config.yaml
n_layer: 9
d_model: 128
n_head: 2
n_kv_head: 2
head_dim: 64
d_mlp: 768
vocab_size: 1024
activation: "tanh_gelu"
norm: "layernorm"
norm_place: "pre"
norm_eps: 1e-05
positions: "rope"
rope_base: 10000.0
rope_fraction: 0.5
qk_norm: false
attn_scale: 0.125
bias: "none"
tie_embeddings: false
parallel_block: false
init: "normal"
init_std_qkv: 0.0439
init_std_o: 0.0439
init_std_up: 0.0439
init_std_down: 0.0
optimizer: "soap_variant"
lr: 0.0067
beta1: 0.95
beta2: 0.98
weight_decay: 0.038
lr_head: 0.00633
grad_clip: 0.5
warmup_steps: 200
schedule: "wsd"
decay_fraction: 0.862
decay_shape: "square"
final_lr_fraction: 0.05
batch_tokens: 16384
seq_len: 512
doc_mask: true
train_tokens: 84460000
steps: 5156
dataset: "wikipedia_en"
Each number is 128 + 24 x the weight over its row's rms, rounded and kept within 0 to 255. Layers, rows and columns count from 0. Numbers have three digits each. The size before them is the row's rms in percent of the matrix's.

# down: layer 5 MLP down (transposed), 768x128, rms 0.225, rows 748-767, columns 0-127
# up: layer 5 MLP up, 768x128, rms 0.227, rows 749-767, columns 0-127
down748 103:097145105136120139096092144120161145111159121121112129140115157108151138103143103134152094147116127108180083121136092099121079158101177098140116138146107115081152095156142079130124101110097119097143169111179133162161124142106113140106121128133158109154116149101157134106149150110098099150133108127144127098155130121130092108164146115107165147138133168154094131152152154084144136152099
up749 099:087152107115114117146119135129151162146183128154098090058152174130125131124114163142078127116150131110137133103142099160142165097129144092126162110135111102120125149147115105112172150109125132095117169146127114121159132154189128114122125144135180133152103090137147146137110146124140117126145122141158067128113083087110096150179130103122164116134107125153130124121107132118106121161140
down749 103:113136161145156132127086162151100141093119137108142106078135145128136153144134131071109116085134141129155115113172086116133145112159135096123109133144105137149137075162154072097168127110117154111096123138123152154137125088113138133106106183072129109127104122110115125110103157150094104103123087125129125113110180138116164145108139115091139135140088120118148128142132159104177115110112
up750 107:143125133144083159118198168150132108116124146101115136112119145115132118172079099109126118122156073171172177146131119097097114120124110149122165123105105104098095103145156118116135124085152156124130147139132051108167164088124129134152145136125135151096108138153115121104117115120138139162112142139103117082139132131142121143087111111127129155145114133160158118141175134111125149158127
down750 109:080121078121101130090122127088157096110156120163083120153167146144121133100111179152145107147130184151146127127109128125148144132133145173147136128133123076118092129110171109131175122124137102129144118146166111129158089100175137152157115122132124123142175121158170147149123097128116143116134128121119129146109120109133144142081159151118141144110171159128103144125168157124107176103121
up751 106:127178136152130134118101086125135146155122137109103122100131102162130109163122109119121106134122124188096160131127178100092167160136106131121157122119117115110153118097152142159096094078143140139107138136109149128130068129093105116108136161142127154145100138130129146104109185108130167162129090140138072129175121140108117109142121148107155151135086164135110105122145157170111124159131
down751 108:099168095127118150113124126108144176133160109112136171107079137130149129120131128143136080104097122154113114122136118128123156122126150136141148135153153166176125119151142095183101073117129087107095123120141116135079132107142093088144108116082124096105161123117159144104147154111137118168158118166176155110107112126158146085144133108102083148149110164139131139115125094147125130135149
up752 116:144141124109134151133105157139133155117139129142153146165062149089125125122157138130103113164085123097137142139145122139125105144135128075125149131136198109115178125128140120130158129086166130110147082129152112142104115103130129155135117131113168118128109134177117122169109134083156149105123140123106119133122133105093120177148163065129115154086149141118159087122131151108177128152111
down752 118:133122088155144095138157146087066099120164119142137140128121115178120108137105106120112136171125078062144118108152132127120116157131154099134130128141162125136120118123117134100163109143121112130160129149169142125119134103161081141154162126180124170133144174174156107133109134109142142126123150132129128123111144101088125158092132126103108111103152078143105093135084106125164141154145
up753 099:157140135103117091147097119061157159159126156164158152123150122142152135096132112149108165099118142157136146146121139163191098111110109137119144142154130152150109129116130103134133137140103088115129116146138105103132107133098118087127089143136169154141093101106146157142132147113137151107144212124104102138109109098151112085101087122130135138144092126163165155134136097130148097125136
down753 098:159111116080114130081095146111123122125104141084129146112110135172131145145151117134094126092087144090143123137117143163092128154105100139147110138151127139139110105167139123134129141107143165121116129128114170080199102104139179107144099091153138104133174139147177149127109141099098126129154167129109099123155095116125135126123178153109116111171125136130089169117137130123156109111119
up754 093:098097134096115101099158121100118180121081097141126193157126122140171119136127127141132163189142141120108153112129140100131127163135141131124138121144158115132143155087097122140144111105133102148144071157170128168104096116169111117103152143153117137121143120140075096129090144131133133145171114115100116129153106153125123114121108111074109130122068141134118109118155128094124166118140
down754 089:091119135129148095167154155104116129144097109124148122116144107125172133162129159139149095103114122141145147106089122102111081158134161135090117130138129141145128135063118157124114105076134087141122135127110140119139079121117115099122078112143101179146134098089137106147124145127110118156132113128143175127130125137144097170130173117083116127137134086114149135200136142128166159122148
up755 110:123140137086117099092115134144129124124113153102181111148157154154133141171121101096104132073116136110138141101119143106153115143126159157099098124148079109141109135136152107132146178182133109105117165153115117178144143117125080083126126123112146126151158164117133142126142065158096135094142102143148130120090151103131156147148151119113138151131123119102168092130130148094121171143150
down755 096:096161099137142136132125141109080122139154119146124119087128098181077143091098138132129123127155129132127123121118156133148149125116138122150162126154093127095111130092142100146142116116155120106117112111156124128142132127114153147162124160106085120118079135104140174107161107094188085163150107132138162100144144130115066110124125173112140158089126118105133138158129115162123144180172
up756 094:132109096129096121089100144165111124156132137149150142151151120108134118128160165090142119123138159132153088100118144125204087126112129128123142128078139105085155098127102107105143117130109146160100117116167156132123149141145115134150164141112167100086148095152135161158148087140122140131104074123170161106140135122125144125157157130101156130090136069157133132161156140137113126146120
down756 093:131114090140111112134176110119130169157127149137108106101130113108111140090129091113143146128143103124125132149150070128158165099132107130133089116127104138148133103157156095151099144123179131149164160163122117174100097148114209142114100123149140152124137117167130139137149125122134135173129124093109133161140100094117139131147088096156101093131160115161130136172085147148124125120142
up757 106:122119133098155158170128115127092098090123156089159113112128142146152148098096121097135129140119110087178114117127077132118126128112101141141098143085147156110165099085124113132168130128139109094111103154180100114138152181111055147127120133114083131100132147133094132106142145095112128120107137133120138151094138146123118158150159121156127160109115145162144178116126150161111136132110
down757 098:143127109154091127161123153154175141092169147124111160166143131153117093145129132134180115110166155142126116140115146096123122113180154108168118153151146110116146110130111159157110120168158146099134140082146134120127134081113128158135080057140171112131132095139135145114095160146135137180117092126116137108118128184142116101101139142113112136158133143131134097093128131120152146127154
up758 088:139141134125117174124132109138148136120111108142125151140088146130127141150143116119171163123115117082149116070115111127157133156130164098182131129153144125133144135092134184140107118124117079162093129124091111114118155132161157149096123125124109114127156134155159156122127085133175095097177137108180103116155137161086103125117142141117121149114151175125127084143121118140080129085134
down758 095:126089145132095133150137095116116095157172132101164091152120192131134127133130161116081133107129148144200089149120142129102136122136149130118161136146148141126062115139092098108091154137142150103119089136124168121118137120079113139108140136128095143164150117155127180120148169129130151120149118133087148122112129117101116131138168116107147126140123117093146164151137096098120127155091
up759 096:114166110129098119085112130127127144098069163135122149180132145131121126156175105140131119106148127091135129126126139157076145140130135131107127156148152127103079156130168143144175157102128111126149113147165160187147188137098117130104109108091144128106103127110139117144138147124124095162107105103168110139098123150110134086118160113145152131120147156137125170075151142104118142119149
down759 093:112154117142117097155108140150088112149119189148129134117144122158126123086139141096120143117132124131126153112149152156067124180149113153129119139111127130144119113139119105115151151173127086147135117154134148051142116089125154143151142139143146138124072141110145128071105152140098124120115081097106119098128084175137087100092130151131157132118148116140161128148092107121118118095111
up760 099:133098076159134130061118063129107131092121085096150136096138138102139145124144103139145153137141124118111125102155146127156116142144113111157156163148133149078139151072109110156107110124167096119137135136124146103090110114136112143108164128137154168127127124133099136091120104121148123134169142095173139084131161138118154108112142130166138156117090169130129156120124106150093151154100
down760 093:145155151081131098117116097155161099091126130136119150122140121119103145131133156116113142159099113163140165129129125128113126107078148125114138146123134144179142089138087128107150148157117122141123109163170149113100147095116126097184079088108141148129156121132174124151135125097145109145104135161096141112101118102082094157122149118134108119158125126110108092171195151144167121121117
up761 110:129114127136115107107134112113094138151135143081115134139129089160149176127130135134114117118094169103144175131108155146126110115105110120076113169108105171159122181107155134142133104128119161115092120154136096134137096106156136151173140163131149128111173117167076083130141131129146118149097117172160123144152127135101115128131101163111108136153107060130171129095145136125116100134129
down761 100:091097084142205093095139076108110153107137090132129133118091137164098079101132136120125140129127109132112128145147114161142110117108137141151127116160104150110144099152131151112094139083119105152164130121120099120110087149109125109122122103140124155143126114124192156110123125135125121113153126112146164114155171138108110096177139189099138136130111107162121110113111144184128135138139
up762 084:142128117123058153112172150125163102134112115130123152119133137136138154123095120141103186131140138097127146154105128157135115139086173173135113117115185146103119130109112090092131141121157169120101063147142136107105162116146101168142105124132091124156153165111085121104125098152086100157164127090130119120124110131115113145116157133130112131110114140179135124111133130146088130167132
down762 081:111107111129148112127116122134152152107108174106129154117102161137095085139150071144105136127164123164097117090125117133122117136139116108124122149125140143145116099112109099168105125122086175146184112115156135147126081098127077144128086094162166146103108126157139152110151153163141129161106099085106186133138092138135144110099089105115142121122109122109115149119149132144137175146122
up763 114:105111131070151142110157121133107118115063081134090121163148152149157119113101119120112158120146097147141112097147159116104130122122125131153139126069149115155113082120115097184192151118052113126132123151141141134142135125119125171110158085093123140144135115104135150127115127114111126079127111134126108105114136139142152136173105115129146164147113133130117116125146124156137146070135
down763 100:146091069161189107112095131100115099112084185151118166119120127202113111119120102119148170143136097112104148131142159124129169110127142111157130131137155169087148140147089167106141118159154121141117126115113112149145143110100132140111125136127145107087156130137104135144121126169153120140163166115164160156132093126110111142101136086090144151142128128146146115140129130139103131158135
up764 100:107176141104121128130150121124139160125123116146111128161118131133156145121074163176115112109124116111101090121129160138169138151099139088090123119165126131126146156160169132144125152159094143094115103143119085124165123133119133113129129129165125155129194115092065109137129147088167114137118135130130155102125113150090100131144116081133069111141121102096141136124126084150129082121119
down764 093:151119139154131110148131126096133123134160125066106093133135142137118100170117148144118123138105162100105147119164109097078152138147140171165153121119109071153111153143072139183115112156094112135167088118120135179114105164134115121151094142154118109127096103107130107105139125110117184114102104159113109135146080137125117149133124121108151094116159146094145126096133147155115133141120
up765 116:141112127147161141128118129117075100157168106126137140124106130130137166156159097115121143108133139131099152103119129147150141140135096142167127173126086111130140123104133100087124110104121122112133103144145127126153129100135104142118125128102154129155109097144129150087180159127115098102121111143164137127107119180073113122132155108124095094184085115093157108151086135193074122139110
down765 099:081108138129123147113143135134146155138084136143128140074154114169116148156142111135183130105159141119126148147143119099105111141130143135094134114124089170105138120166142130145120115157129132135137162127156063120139084137100128169160108139180100145089139151102127129132138148121147150144116123142138174110137136111145140167162116179125120115079106075099151109139169130140090163129150
up766 100:109141117152139089113149089122130162172155133101170147096105119144130159122140120133136121126106129096151112135111163106162109137165133140135132151155138075128136131100090107157136112093149137132104111101129133091155133062139150120156128123103175158141128152114128111163158115130085138169100102111098126131126117144078161146096119092111138130089118077136116115154094137127139166135069
down766 092:072130115162081134135127165145162153115165135143159139140141139180148157115114122116115165122122135142172145104156126111096133113184117111119061128167118122103115148141121146127141179142122093140097149164150160159117136119139163121157151158103177100111139127100111149118096166132146128117128092133118116103138147142121130093148163140095110144163126143078148112150138129107147121163146
up767 092:111104141146121113131134134088149160110140124123124121091166129123131095129123146139089115136114112169148118092107126092129146095100114128157142109167163124110086143131166076140166165151101094135105169137146141152099148162104132133126139157096095127139097161087109116177144103177101145113086128144165138159100162172116139103140110118107120144120125147183155101118142116118149142144152
down767 086:150128151116154137168126095131167115136133109144121130155078150136112112096126124162152093083126159109073106151097094139120084145141096161143116097160139119160154145114110153126139132165153120120127092107118113130160114152124148178118134133109157088122087154151145150131120188160089128137112098136140125167151086102157152101107152136114145087121138148116127165140132121103109167147112